config = dict(
    num_hidden_layers=13,
    hidden_size=160,
    num_attention_heads=2,
    num_key_value_heads=2,
    head_dim=64,
    intermediate_size=512,
    vocab_size=656,
    hidden_act='tanh_gelu',
    norm='layernorm',
    norm_place='pre',
    norm_eps=1e-06,
    positions='learned',
    qk_norm=False,
    attn_scale=0.125,
    bias='all',
    tie_word_embeddings=True,
    parallel_block=True,
    init='uniform',
    init_std_qkv=0.0395,
    init_std_o=0.0,
    init_std_up=0.0395,
    init_std_down=0.0,
    optimizer='soap_variant',
    learning_rate=0.00547,
    beta1=0.95,
    beta2=0.95,
    weight_decay=0.0,
    lr_head=0.0109,
    warmup_steps=200,
    schedule='wsd',
    decay_fraction=0.558,
    decay_shape='cos',
    final_lr_fraction=0.05,
    batch_tokens=32768,
    max_seq_len=384,
    doc_mask=True,
    train_tokens=123100000,
    max_steps=3757,
    dataset='wikipedia_en',
)
Each number is 128 + 24 x the weight over its row's rms, rounded and kept within 0 to 255. Layers, rows and columns count from 0. Numbers have three digits each. The size before them is the row's rms in percent of the matrix's.

# q: layer 6 attention query, 128x160, rms 0.253, rows 0-115, columns 0-31
# k: layer 6 attention key, 128x160, rms 0.228, rows 0-115, columns 0-31
# v: layer 6 attention value, 128x160, rms 0.214, rows 0-63, columns 0-31
# o: layer 6 attention output (transposed), 128x160, rms 0.197, rows 0-63, columns 0-31
q0 106:133099150143174126131114122123130138129081109117126124172095141143124115126084082137145172146112
k0 103:124163111134127119127111149116143122127134123130148150082093190158092155093112124149151169122160
q1 112:144135127141108122126102108122172151131101137132088162104149110140129146157135124104086123122115
k1 108:158115148155177117141087163110157141148148128113152111134052137135058123122125164131112155134166
q2 115:135118133141116095119145118122100096120090124110169129115167144163161102110147164106105087172142
k2 109:108163143118131084131116126123123149112129107161132142116132121169075125155170127173101117100137
q3 106:113111092162061095125158110120079183140110137124152155140111112124127100100152125175161114114152
k3 107:109086098118107187147150127150097122119138094136167134121113121112123152102122156135112072131130
q4 100:106153129119133123104134144156136161078085149132106119134112121113133181124133163095126106152120
k4 105:147136118120112175052172147166124123151126094131100122105111146138129118119121127138112147107149
q5 110:109111122159133121092113107108107150107115138156119142125118117118141180126100165086128140087133
k5 107:114167117091171141107086138110120166149146134136098135127066130132120122090153102120111128112151
q6 109:140143081112156116071090112150120100116167125153135116142159151103133152110169150135154170161124
k6 110:111091116164109119125117127148138104131146149129161098113126132132135132126165130151111138082132
q7 101:108113100126114168167137107155168135085092154142128132088140119134167139122139165143155087113131
k7 100:116128167127116161102130141122099113116141107119128138167146087113159129130084096128131147134128
q8 117:155153082151076117119103131110141136124118102109099107111170123152137161114124128131145126131112
k8 111:146091121144109156161127135163092087160135138117134113108154194115103080109098135076159142112169
q9 114:092076148136150076175083134129165094138167149079157161152136128124118172112134153187120143120114
k9 107:146115130134143150139131158180140155098142107145102134099126135125148097148114135125179136178141
q10 108:162136156131125146131137118099095158151174150148090155104123122109136148123059131141160101154168
k10 105:148059123121156101128125135156136107132154136125085179113125123129098141142104098119128168110100
q11 104:121101134153097130118118151148104142117139105147152109161109159156142173074143121132125136109134
k11 102:103136157137127111127129130124092113128106140129137112150161099089133113139127122193115159142147
q12 106:101140126100136089115138096131152110143113178105174151113131115142108121099096163129189107127120
k12 104:117104140146114136082096129112131133138136125178141113132088113141120140169148095163121110131129
q13 105:135114142125121131121078090111098133149158096153111193156107124093106162095136149158145099155147
k13 101:132149099164127156163159080153069153115155148142169168111100116120135134147142189140114149172123
q14 107:137090115120133130119162109153115071167142156108099104110146094115130157186156123141128121135126
k14 105:106151165133150089093154123108121126097177158160138125184123116138106159158126138191138095151114
q15 102:135103122151127101105096133138115128116096114099164100149134115107096159110126148105131094125129
k15 101:116098162189152133123133100126173124104129118151114103138137092086175104130188128157100120130103
q16 113:114114122151140136097124124104108090117127131142153111089138091143135115119115153108099145111155
k16 109:094132136120108110155155170122134110119126155141081092145090100134116131102119089120140124126126
q17 106:113149119128137095129128087064112107110154143145168142125131084148139156144120145151083152139157
k17 108:095149130132075109155189141140128146152144131124200171142124093109114099114118125094150121148127
q18 107:147095150119147140114157120126126115094171112142088107112098136124115148111139138137107126189128
k18 101:119117101122126105148140114121140136162128157150127104142102126108123105145154129137182107145120
q19 114:099170147115147130115153140134097190100158129141093152139132134128165147113119139130123135158087
k19 104:098088156143142154161136151141138164135125129087154159137115143134068110140149140118129126131153
q20 110:135144103055155112121124100089113127160103142119111159146137134091170155123122109103122134088127
k20 102:120172113115161088096101147170102128125114141180066140126088129153140118136134113141110145124102
q21 111:095082082127191086109109144145104163106155133159109137101104133141179107165113149144127139146121
k21 104:161170144135145169151150117113168113100128114136141142174136113147123096120108111138109093145116
q22 094:121115137116136133130160126108153106146136138147093131097099099179089146155113161134128111141164
k22 102:119164108114128148130091109160149128122158135086161128166127078143125117126115131146094140098164
q23 104:200137146137138123117129113151160093099112075139138133160120134112144143145143099112118132090125
k23 107:131176125108131118106101158126094080120154143148093090151131148056149116148125163161136131117166
q24 113:089165137102132133120129133127112138153141143150141156134097149162171190142187122147127109140124
k24 104:143136129162108124086137071150128131138122122130142135122084103138120148108176132170127108073127
q25 107:118148094153145160123146118115109110135141120105081155162111126137139144122102103117154164144139
k25 101:138120157125123100136121150092141115148147117136097143142129141151107137097118146106092171091133
q26 103:095164118123107143105116133124154108100120147112121153193094128132123121092148170146114134123090
k26 102:129177118139141112115128079140162124122109124152090156149107102131109122177111111098133139089154
q27 105:125157173165090144136088123143167107138117098100120178136135130096126100151134164123097078097134
k27 101:141107140162106168104115148195101107109106168176146137125105109117144132132126159112152124098113
q28 116:147142141108145094137134097128113123129172146125097135119109104175151137113127095122140154093143
k28 113:120120141132077141092160129122137117142177144091146110107145079104118154171139135125120130130158
q29 118:132147101156109128122114136104100135100109120103131143123158091183124142157163133113083101095128
k29 116:100126142102151105150151123099134078110096153162134141080149102132127154156166129200136136141127
q30 111:130172155170163144140131167096091152129125135175147143101151148135099141150092115138110147145146
k30 111:150136142115098117117157089097103079086135132167102117148169118112114108125156129109086142155138
q31 111:154123090140108109128141115114125156088108099128122126132151141109140110136103174124112125107099
k31 108:121129126111126143148096145167067132109132147141140173163118146128115118138094107101119119151081
q32 107:113127175114124128145121130146133110116121069152119110112139114121133142152142143150154139157177
k32 100:128132130120144137101170156095117138184127114089166155095149116147125108112110130132150127119101
q33 116:151106100184166159147173124109141134126107123133156152158132126122135134106140144095122092087120
k33 111:144140133173195160140105100115134137161074124121155140150166096120130149125141154112105117134141
q34 111:128130142118107136174122138106132130103150103131139176154097166098172125186122153091144097131113
k34 098:111117131121123103121116127123109077103093120112105180135146139123078145111126134140136091096154
q35 112:161085154138122106136068110132103124100128091121122150100118098161132083150170123116125143174139
k35 110:138126137118138136136073138127167140167162121159141085119133089150116088160114157163110127141120
q36 107:129123147131124156135091146117099171156132114150122138156104142125123119148132154124128168132183
k36 110:106108085087125160093110139131136132091155138110132168126156162166159136114114122153117105111076
q37 100:121127111109097108172134110097128183108138147072147115090115129133145180137139130131131146129083
k37 104:120102130093117092123121085156129142124119105132158107125131172113159060129143115107129146147111
q38 111:101122104126142125119160118118130139163148129153122146185149112105104167131173135110133104109130
k38 112:132120143155096144116105147116130109108112143104125102109106108121123159129116114123144105101125
q39 109:116165153100117094134080151141124141146118141119089118123140113091108093113135102106111106103157
k39 106:149113113170153119096123141116121114086158120106140129132098124120130106112130125107110137130140
q40 109:128093137151151117112114160113118172127173081134108151108094147145088108184093147179132123139140
k40 105:164116121078131130123140105153141124149177057152134104116134093161140104125095130120158094144107
q41 107:136172096131125142095109082127118176151155105107118089129112143115156117127121103117110161145129
k41 101:146050127133128127104186126149154130192160162108106108119108126132123162155136146118145154105134
q42 112:117146142124108158123101159137136097119112154109117184182148102097119103122166119166137088099127
k42 111:128128148111153169131115118102117119112164140083147141122124117085107145149117098145115129084129
q43 104:108137130135121143150121137121136150104121110100140168112120155178153115146145143132123106146114
k43 096:185125118096097127133093145138144146150093121126133174172143166132121139148141146075089099160138
q44 108:131126149154139109104132124134131133135144140115101084117167105124183114121111104128083164143094
k44 105:155082136136152153147110114082089146133103119092116095121147151110144160135126143111109131130106
q45 100:110143138112093181133140148156100105089147144113173149097093102137089105122125132145110111097114
k45 095:124133144101127063117132116124133123070149104106124203117120139096149134122161167116128167157176
q46 106:118103126160121121144139139136172138116088144099115101144162120135115068149118102129123167123100
k46 099:124151109143152126110158154085148106113091127131138104144113111106158140118173127105148118133126
q47 110:128145143100111155125140111148094097148146132132088136135140159128123137109163100119159157142086
k47 107:137128165103133139104153098100146162143144140111144097156131130114104122106121144159123111118132
q48 108:118115112102134127136134146136119138108100093142136144128103134082117156133131108175145120136097
k48 109:145170128131114100125169122131099060125168130138122136148119141114107158143144104089116120110102
q49 109:106102125131133143094089173126120117121087117129113114164126060134133100142138122130125119094139
k49 104:134154111134111172137121093097103076119126163135126141139149130174134121158110143109134126078164
q50 117:071120094091103141143187149112151097119053119101137106152104101121111125088102150149181107128113
k50 121:109106124145096143079119152142116114116114119108127132103141095118149101158134140100114083138105
q51 109:169078160124124090109132148134171112113097175198173142114143132112152145175117126134171133117127
k51 103:093130138147119104108107107142125140151128105193156119133098140105105163127144115135084116131151
q52 106:149150138121099111117115144116147137138096117120106149123103111146132156132141080138110147129146
k52 106:091113142147117191096105133117110132140167103122096133130160150132056142148123162117105173126092
q53 120:149166120113068138099174124113120138123097155125140104122146132096131153104123132150136174094115
k53 112:130132111116132124189146111103127066124113142154130114119087102085114159072120109116148171136128
q54 104:135099160114108121092108204105117125139132143122144163165160121123121139112067124124145122141169
k54 100:143126187172139061104113097131115101122154116145103066100136154136110104130142127159159122113125
q55 108:137154143134146129102091079144094124164095149126112114131149153119108114108170133112133153120126
k55 104:161128110132105167133168107088138111101097132123119141130111163138160123161122128123106133116125
q56 109:140140140089119152120108111160134133160125110135158107100138179186146162120140118107098136135145
k56 103:134135089128117109120100106145147146165092123150129117123116124150120054121084134131151142105107
q57 107:115104168165127101154121147139173123131152172110154101122131117141095136140112090127157142163117
k57 109:057119123134151155098157117135117137117140091148174136124139094102159117106128121130143149129145
q58 107:113144157123127157092072102144115136129133133099120125117115119118110138145127132083127147097085
k58 101:123130090131125116129113119116145125137110174156118139109105103137122162134144152158179107103131
q59 108:147157120090126153114139104152122185113163122137127157113115125123131117163148124157129119139147
k59 107:135149147130120139122150135071123143154090148141134132108121116129143131118135117097107112118107
q60 102:100120126147142144115069087113134112138187170220102135154156164082104134120098115100148138149108
k60 108:157102141152173108133116129170101114142140125141150150108174092136123140139097122155166151112107
q61 102:157115137139127096113150185127137113101118139171154166093121102129186133121116112089104166183139
k61 103:170125093134100131141126140139168132112154126154114136111133156124056136071122142136161118160131
q62 107:127129121127138120132117127146129143123139111114161105151157090122113135138133137099126077127135
k62 103:116121159120104144148132137153166158151119116102140085145128113136175124139123135128080171148134
q63 118:153114163147126145157114116158133179087140137123088124117158157110139151187150105139138118107142
k63 111:119093098138141168130102145105139113121187136105159151125128159163112112142121153134114179105117
v0 114:123132159101123121134070112119106116117118152145118130117123140144132185100086117177111103171111
o0 120:103125146101167168129150174165136095140118093132096123153133144126126105154139119144143130122112
v1 108:148092120091113103131076107113140070136132130114100172166152126117143108116170147113142126140084
o1 114:085139174136155141111118169148168121086123143082143098120160119139135130108151134148089167120146
v2 102:139139134175150154141113176130168158152141179155129123113180091142148099135127169148114079101123
o2 103:196123127148126151128154141125092121128100099144119138146123105131155113100131100168081118145159
v3 103:134135132120120123097130117158128130130143120110126166126153147083130129154153100110144135115119
o3 102:106189140174138087109143114121095100108127132087148129119100095121122125126094135113118100184107
v4 103:103129138110118080104142148165185142142114113141064115193159144135124112117175108144135147091133
o4 104:119166118096109114139109119127151140150102140108147090133120115081109128092115111128133126097118
v5 100:143149120135138114161131079157124174111142135131107104134138094090131161165192101150110080095128
o5 104:110105110102101108076167108107111151126118155090165111120157114161109102056178135138167122171147
v6 092:131128118139126085121129146100123157116163114122164134129161100085108139130063112093097116113140
o6 099:133130119145140123159107137144150137157116135092114165134093114133114137143136100109156168147090
v7 098:132141110109108122139121104159123109149165104151176124136125128119123153148115168148105122148179
o7 099:141122136090152126124111082117139130123107081140135147119132138103095168164167135144127075163127
v8 101:153060157128098120149153110082098132134123155131143126100136112172141102155132117118114090106138
o8 105:107136120094136086135093115128084113143142099115105115125178117144154144128144103093173070123145
v9 101:133104119149105116127108161142146079103149133110103136125148109184123139121129141122104180121108
o9 110:103138145100150145137129136101094103142154120118121141172139104119127119118092109150091147134143
v10 095:097126135095125147160136131155137144122129127149106142113137090104133101113134169110112153118116
o10 101:141126118139094142156102066119136159121150138141129125151167139140156120166146112091111174114148
v11 109:164143159143133157097130152122103141102124101123161111161158140122110149119084100083150139116153
o11 117:152121132106104138112174122115168110112114175124124153150133127094126117095116173113120128088106
v12 102:114096105166150117152101133151134110106095145139133143140128138158131162096124137133082128113137
o12 103:142157147159119148161157148108129153090115129159148140119123084127117106143156117106123096148123
v13 100:153115125149103110094108076102152106129122094140114100096133068132136130144112210124105136101142
o13 106:178146122074112128128129075140144141151116099117123179106111159147141146158104105127146168132142
v14 095:171134103113147104102158122120137131154112139114145107092140128101149125131138148121102131136067
o14 101:107099170128098117172100134168139167153135145127166158115109101174136154144098079162136089188148
v15 097:096133101146173112109159132152119185134114122173138118124122119145154178133127117133112133092118
o15 102:178141099124131111134165136141118129133133162155141145113131132157112155107107104127125132110133
v16 103:138137112151124140129150139094112131131163114170098135085130159128153113057115154100101132083145
o16 109:127131142112141141123093115166145100146111125114123113152111116061130148081153104104129175113080
v17 102:154080132190169149126148096158112141096145115142110108146103117096111162165157134109157122098128
o17 106:094138128150159127082104089110110139166100148105101113131102110146131114079136139085140134140112
v18 112:134110120131098128108126141064072096133095147161191142115114119130141123114126077112101126146131
o18 121:099121154128149144134149122143103107168169108092086087100116105092108074107111118146133144133147
v19 104:116115139119093137121089078136101149188141126153113118099135128094127153120090128122099141153115
o19 112:100134136162096180116131071127135127119143131145121163133123157096091135165107117117133088141143
v20 103:169127110121103132145161177119135118142089164146142156149139114120125184131182097142113126138102
o20 111:118120121119135131094109106052128107163168150140109111111155084154157150120108130134118122159120
v21 105:133119120165145136118147123110136119155143178171165129115118085147113127087151119140119149137101
o21 114:185123116118123138162120114151131102109161137088097134148112155138197109177149164161117107117132
v22 096:117118164133118106156157161138135145107162145117161128108140134105107147138124152153128113092112
o22 099:131126100129119114127114104149149151107099154173146168113093140133170078097123133144127163159088
v23 098:136171189139116124097165106082147166125125160140148160136123169139140113129108142148126134123167
o23 107:128101160093104136154104109111113123124117130161144138110127123100150138112102121139123114085102
v24 102:112115165136138145093155132125171134148133140111121121096126126137117133137116133133088128065124
o24 105:080142149087125120131080068102120100128133129111112141152116125156106146102168098137149147134074
v25 107:149099124114101152137108134152077176145139125166143107125092162108100151140162128129148137088097
o25 111:102110138161122130102119123097138127119115099196150140101166184160125113129128134135117064149114
v26 101:133131138124093103131140101121110125143134121084152125139120130097155169127126129129132107145094
o26 111:124080113118118178115169115103136143126106161147180132144080104165116081119149106164121101092126
v27 096:138119092140126118133142149123125137095116102136134137098150159142127123128161130145151147178118
o27 103:109131162152123111115117120175110102112139141054101184097125141126134157123149176099133180152144
v28 100:136128127120157104102128156121131115137135134114103115151172116132117134131113133145150113134121
o28 101:126147164111111133116147121156127106117172122195100116153150135167084103122149117137136123144126
v29 104:091145118167135114102141177107133118128083179135126150113173137088149094160144103124143100114154
o29 109:085154142135123133095106140127124092104115119129170116118107126165155126110149125120132164164116
v30 102:141138139135094145107123129149150135145135145126084145136155134088122138139098075135137156098101
o30 106:087170134090113155117116135131112125124075127154133136122097109142132134116084150125144089134102
v31 101:145111160114134146109120124139100114124191149096130152131133108167101133142109144147157165149117
o31 102:074114130133107171147089093135115139111110129116133131125121139130132134150100146131109099069157
v32 091:145155091173128139166106130145161128117132114113130119141159102095102099159098182139117108134093
o32 091:105094128134140125133155173159149114110080123102157087088184095142152107128156103123145112167140
v33 105:131150123134180118143129125148180130108116128141131111128132096135098111125120129133112109166154
o33 108:137160117154078152143142156094110123103143115156108123088156136155108121142149163124123128172132
v34 085:138136142138147146147092110104173100121179128124197080145142108150134140139118130131141120154125
o34 095:146166105115116108104082122121114111142133147121140157126162100120108091181119129156074116085165
v35 095:129123151148080091099135090123106146121117129123053134131135085174100123128120137152127121130113
o35 104:058121090101118118137137095148099110133107107154108152142071146116159136114161111139148137126105
v36 102:150121105132120161136118127110164115172118137136130157079133098100133103129150088143127129163096
o36 110:141064188113080125123107160114154136139177125127119145095125168124126137108098134138175155153144
v37 107:139103131150115151128108155126171148116147164124132126107121095141104140146140125123158114095127
o37 115:168095137150164112114120126136134165138091127094118119112110137151131121187098164084141089128104
v38 101:144111106109163168146118121120108103134075152130100134100074159114137137134173161145185131111123
o38 106:152122151111117134077119150096129092108156074185128163105115153114119123128120147159123121160166
v39 096:115120153093139139092103101158162110163127102135134145122205131135148119119134148111123123122135
o39 106:127148110140120144130126145134132120108133095125168098143148168178097142126100122117128125130120
v40 101:136126127125134163104133164118109121099126167124181137125111110197135156079113143121088145122130
o40 108:128123161125118168123144090105112112112102127158108134119109143097149095113112102136131127127135
v41 098:138126116132090137156141122103129152145080135095131154118112163169133150150107118157107092100131
o41 102:138119131139137146140168104158102135133099112105139117122145135159124109141124156148080115119149
v42 101:126068121108128119088155118158126140133089131107154129112120137115162145118154163116139094164153
o42 111:124104108132132144141135159142188108147137123116145098133080127120111103124126108116154090114149
v43 101:147128103117160130169117071129126094102120137134124114169117102104121101154128156149145118080111
o43 107:137133092082085123124164114115086130128091097131089129123164132130136114110131125133107123141143
v44 098:116097109075156116095093124112090142091109172148124131152103139127140145116113095121147109147195
o44 104:127104161114150127129103117121139149149094117178107066118087126102132134122137173112087138148075
v45 099:159127202152149139141068114122129166135091081169126099141107085139113147134175121132133104074145
o45 099:147136107111146117139126128140136124094132152167166178163158132154106103100149117103162132122131
v46 104:117167117113199108112106114102167169142125156092117096135085135100103147131177182096134130126163
o46 115:139131157121106096149185142093133159119121141155132138096115071116155099151130106140105142141141
v47 102:120145161178107128123113127075150196119129140137122173097140109186150070107157139129107139203139
o47 114:159100138147171141133110162100182089113114125092130135137137123099144103131121117095112145086131
v48 105:147100099115146170142090132144141131148135135121150157190152109120143111149174149112129111116140
o48 119:119132107133098116113138176160110182110128143146100130113122103153111161161087177103099129169138
v49 100:167142127114135124118175115141132124119152132111102149121137096134126126167124117131091110131131
o49 104:092081095131059119146128105092137092129128149096129085143125140120097147118105111164129122100135
v50 103:096113135136117119112136150112154090117124112108140114095081133128141157124139087140100101139112
o50 113:081139152079109141102156127135119131152123137104163139118139151112130147117210130150182106103126
v51 101:091093166133115124065148136135145156153095156142124163140155092109172147103101122103159132138150
o51 110:149121134097123085131177121155111083104109097122157132107110119127104152127116162128122089149095
v52 104:096154136150079163117135085154115140124093108159129142123138101095084161117124142133098098127155
o52 115:171122096086132086117139109116139124151111105191190112107183146143124142127145139081124158154108
v53 091:136142149138139105113099138149104163168158096096091134117137110139124150169133075131141139169121
o53 093:131138126127158121137122123127133144109136136065133165103103139105082098150155137102130115115138
v54 108:162116148157150063177160146132105111130132130103172124116095151196104118156153114166098110119142
o54 110:110155125120120135129142150099108151120141113136106169165164156104128095106148116092150128120152
v55 101:090119067140106148130145113104141106128152117094137155123088162101079150093115128121117106112153
o55 107:155155124089143159114152167159141123098139132128098182120138164101118158124117112148163146120091
v56 100:129114135148130098119128113130144151139109114076120101104124157117175104098100160146145151105107
o56 104:143209108107179164120139138144104102123115144120126142136137119105128133131115111131125080123143
v57 103:139110156112135088109136103100110115166091175145138171111162137150118126161163134139122158103161
o57 110:109089146159110117129143139130120094105147112115132094115104150133135137144116134122101099121126
v58 094:113161133088153144103124151124106138145161133149105110088134102103126131108100122118126124131106
o58 102:121146147130136165124095150149123122143109125119154100103119158158117113140109077128121143125144
v59 102:109146110123091148131089091128132109081141137109164115138084123150194112155170139124160124096100
o59 105:094130115119106137113147138137125139104128109116157114173122155120138129092180127130096122132122
v60 113:104095108112108163130157122107143122097133088119160120149101125138082121075176147114146141073107
o60 114:133170139131139094090120101144137135159108143150146142108110128122128171117154116150135150129139
v61 090:152075111098157123110109147133117146115106085129116148133110110190140115119134143118132121176063
o61 096:121099135121128134088137138157134140124155095077091103129131142129163103110144119151105112141126
v62 106:128095121175133124134139137144111149092138112098158171111134083081144108147108115102108113075098
o62 109:084135124103156157139171135111109118121091138100131141159165072134114129101143120147096148167128
v63 101:087121172124159141145155132151143113152165170138108131150138118134139116115142105115145154103123
o63 110:092115148140147150143118153092125170112118133227137066137110128097114109157113141127139119129151
q64 089:061087096123155085138169111114122185122143134167125108093097129162119153108142136133120114107117
k64 086:122078159109075139099151105154134099075079134129128144081098136150123160147127118130157123126146
q65 088:145105129119130081146117121149151115105118137137092155106158168137123137132102120170136176140152
k65 086:146092139153097137128106124137098164090110117155181110147154100092138085082134103103133116090124
q66 093:124123096077131136091143116104114135157098144143114178152076119143093112147158124155156116117138
k66 100:129151095097130141123140130105136098125147126111142095145141085159110098103119131171157124112097
q67 095:091125102127116120154118137117132128078142135098161071107099109182153087120176124133120103100143
k67 100:064104208115138142104147125179114120134132155086125115109161121133115109124164167146120117136122
q68 084:141132131101103114135097156137108096142148103131134106106137155103114151169090127155175138158134
k68 093:095069125117152155122129114075142167164139122127111133101151159124092083141109090118181112087169
q69 097:103126090130130125089135144154167090117157171171148137156116131135098141107121135102096155133100
k69 094:174106088163129135125144143115119143140116136162159177153101106102118119118072117168147110095135
q70 089:171143135101107137141150113136157172152091137125087129122099126076134119088137096154132158123119
k70 096:127118122162120097120145141145129109142134133089120149132092138116168121124103093136135144133075
q71 094:151151096124156120165142159164109088137118124110118099129124111176111092147121108093129107127104
k71 098:121149156189150089127154086114121117158148126151102150137120091114124147091152112153092126160122
q72 091:156089122138116130106139113115090174135128107118168137118131136110120140130128136186115141150094
k72 099:151128114154056119125151141140135107137118098155121101121148160173107173138132150123096117141125
q73 093:116093165071105129135106120085158096129140144092161151170144153154148143152129122167163109133100
k73 092:114099128129140128125147143165094135166129127102160182159117113147116130117147105095091110168098
q74 093:110098139166127173103082171116137155181121093153132108110126161179082080157128120108119099126127
k74 097:117135140168159132103134148134104148117136084140135078119135126141100130093092115130156088118098
q75 094:107106116148119128129119080124111154142162116161123145114092147154149163145161098160132140154096
k75 093:154140167129092091146151165101120165149126131124151106125161107134119178145097130127155131140113
q76 087:121154109126101172136125124163099162101104136110084123211122127188113133122129117153116103113096
k76 088:108159158117123144087155121125117145149145100131043120148156129104149127123103138126127118149086
q77 093:126140135114118109153107111135165141069166118136139132183122168125164094136082129147083134131136
k77 091:130119107127122194122102115136143175142164128127119121168150162100108133128149125092104121140159
q78 093:087090147084180139161141151121133124106110123153141108108124162197143171117099069090135151144141
k78 094:092123120144172149143152164085166104144143116129177076151167127122132123142098125121151126112096
q79 091:087181133124095100120143097142136106145158118125119163143112127116133129110154125105159120133122
k79 091:142116137121149131108124091137153171090145165136105092140134138119120122122120160167121139164126
q80 095:096159112145135119116117161144108092111102148128070087154137107090077192120155129137125118156130
k80 098:097158134144146126125119150169104144151072122118094126106128157119080166136122114151110123091115
q81 094:071085133096102132121120147090078177098124125131078149097132138114137161132153150126084140137137
k81 095:122114108104093138129080129109112136164096136136145158120134136204113182126124112188151125096186
q82 090:114143126083134123165123138121188176132137159128143113103069129089134134145129129167132088133115
k82 099:139149105144154073150094128143139143134118129142111116106111138132146109145171088141144116130114
q83 086:111164165120162141130141139112145116070120135131150162095119093129135118155108147127151128124120
k83 098:127107102131100170142100121117166096108116103182133146093135104116093120139114124088118150126091
q84 087:120089076120103114129126170137112110172157119167109102120120120102116112110129109137137127141165
k84 089:127131117151120141139167124163074147129117168110162135157144138126140162127160151104178135145135
q85 091:142152173161148118125153167124147114122121089128101104120194109103128109080164143148122110144135
k85 095:112099148167149139187121093112115106125120140090102116140155119114174149148133122092129123111145
q86 084:154171097156147138107112142155111137126152149049156139101160120114124100155160135101128142095142
k86 088:139162139156094114102133131146149102124130119134119131212127109100124107175113107117170109166111
q87 093:100088121063093152146143152159114172139129136101143143125128150110105082166145107085143156136101
k87 101:126120119140132112098084191160127119127093118086124110105108124136091122112063143143111152114133
q88 093:110111114161137096106116137118106136161147113172110097118139157129124155165097114135162138125146
k88 087:122088152151106152091121157103151147181165124112166132161143140131113147107120116148114126139166
q89 094:111152112126126117171127133139095115111125144142157098093178109158124117145133125150082120111126
k89 094:068127134111143145069110126109133102146134101112172131135112081112153095128141156142110119148174
q90 090:128094124125154120166134112120119078095107105143110163129107081122136118152068117137130085140130
k90 093:129139092135112149127118101122131150115075134119190129109105082148171128090133136110114115115164
q91 093:124165089113180141129155105173084164126114121153130148120120128131099109088104169128156109167115
k91 094:136147103147172124094130103121150122140171138092128163124115091117161137114154132095109137133167
q92 092:168125102157149130101111122124135124152137113134121142128111092150172088163098107132164176137146
k92 088:113117116123126121113120136134118145094179135121120133102087137150148128133135134108117112115123
q93 092:161127144112127148146135119146083133112130137148135133118115131101166128141132127125144177191086
k93 095:138139097176114099139161131119193123122159136061129139092105046114115085108125112106151114138158
q94 091:138128138144144170106149144153150135102144123133104114190145103135150144162131108120127122095069
k94 095:150104131102143145153157186113122140162117135108121146142146109089087081170106137144114157153196
q95 095:127154126141100160133129112132151151166158087148161115140100127141145150105081118116131121118147
k95 098:114108113108162159158100101118127086144112093091113097130124135131142119090120136158143145123170
q96 084:145163157121130111136134126137119155154120110143085183115130141134125151165132141179092140102133
k96 090:178116118142173136134149138115110124187122155182101125107151108206144152154143116121100160117153
q97 087:183113158157109126102118109153076145136122136149144132146111102129137143135131157155131100145124
k97 096:121161136114123112120132118148117134123136076101127160125153087155092113113122100125146131142161
q98 094:096101129085125126138118120115151129144113125125182131120148133155147115078153102127175143107134
k98 097:116136143140148095149119141124101112129133107103132139113148132162125102128131159122132121127146
q99 086:147104121141129122163132167105129117123152148180116122132167114153167093102126147101132092122089
k99 093:146096108146116119135121135126129086146158127120144130172177124103112105158136147093113128187139
q100 084:083123093109123130149095087122127126111156119150144112131147060093132111123141160134168122138180
k100 094:118132135096165105163113096143155121103154125192140097102095114143129150122120139132135142116141
q101 090:111147106114141151141141105146139126125121184097088109134126101133128148120097180093138125106153
k101 096:143141145125132137133119142093133133095131149156128117159121126129167122077120147157114105122118
q102 086:124189167107130134122158124134135126112179124120119136125147166095112146120135150128094085118111
k102 095:089126148138123121117166118115126132104125172128146141120132145125113142162137152145108133101100
q103 091:140104132082150142099119096146123101112132089155122127151095125140147119140138144143132135159124
k103 093:134141132118097145167130141130135163119092092088137122129090098126157122136121154111127107129155
q104 092:126104100137115126123136098140112100164150111115106138181105088142114142093154164148141151124122
k104 090:143158162161138145134150075155070152088096149107136092128123099100124143149114112127102128149137
q105 089:137151153131154117115133145140142148135123123172178197110124076185099106105093152118136126151151
k105 097:119123155102140092141150163132148120114144151163134130146141073122113099115133133108109120199187
q106 084:123112170126164198127113113155106145151133089140097111136149115128126083130171166142108102119114
k106 087:117124128124130176114134161125132154137092132113126143151127148135140136171141100132132088127151
q107 101:130119129123094139127101084145126156117132166139107142153124154122074103157144118150121141152129
k107 103:115101115108171151127148147188150148106132139142085147112118139170121109148116126114132117101098
q108 092:152126102138153179141111121157144125173137111127138122178120142141123123116091147137150134084145
k108 095:119128143116134134146146133109142132147141147148110128126143127166129115149140083113122098107111
q109 092:146117112118164152157142144130098118163095177137129136153133132096141147095124138114139124107119
k109 097:125161112090167116107124093119128139162127120105149103177111123106123163086095105148157124091101
q110 099:130069114136120129100084080092146154127157122074137140137148148106131074131138106140152157142161
k110 102:114090132095103182146109100150133163155173134133128166143157136201146134118117127157177128145117
q111 080:145082142147133174139164075122093147141163149144120128146164139156125097178136111118105161173121
k111 089:109163085155131159144062108135136115108143126119126146094100127153141117098124114128104098153181
q112 095:123129167123095114107119116160148164072114126121120173162131147138106139131150157120143101145116
k112 096:138079124157152169127101106130164178146103119113108126154137115131096131108167136155105120114103
q113 092:142130173128152121096155086121182151150124133159120105136092141106118135142146081150148116154111
k113 089:095098130163150168125129150133113157131136151088173139132123108151150118123118116139180146147103
q114 088:091139174086148131136124092124131170124144105133101148115121103130124160123123164104136129114110
k114 092:136156134141130118120076106124135173176144167102131132095095129097169141141123133109115143110141
q115 090:139130115140117135134140144113153152123119108154133135130137120146151110174133131112132117139147
k115 097:118111132098174133081114087173148135129099145131176110133103063129059112182101155155115099146150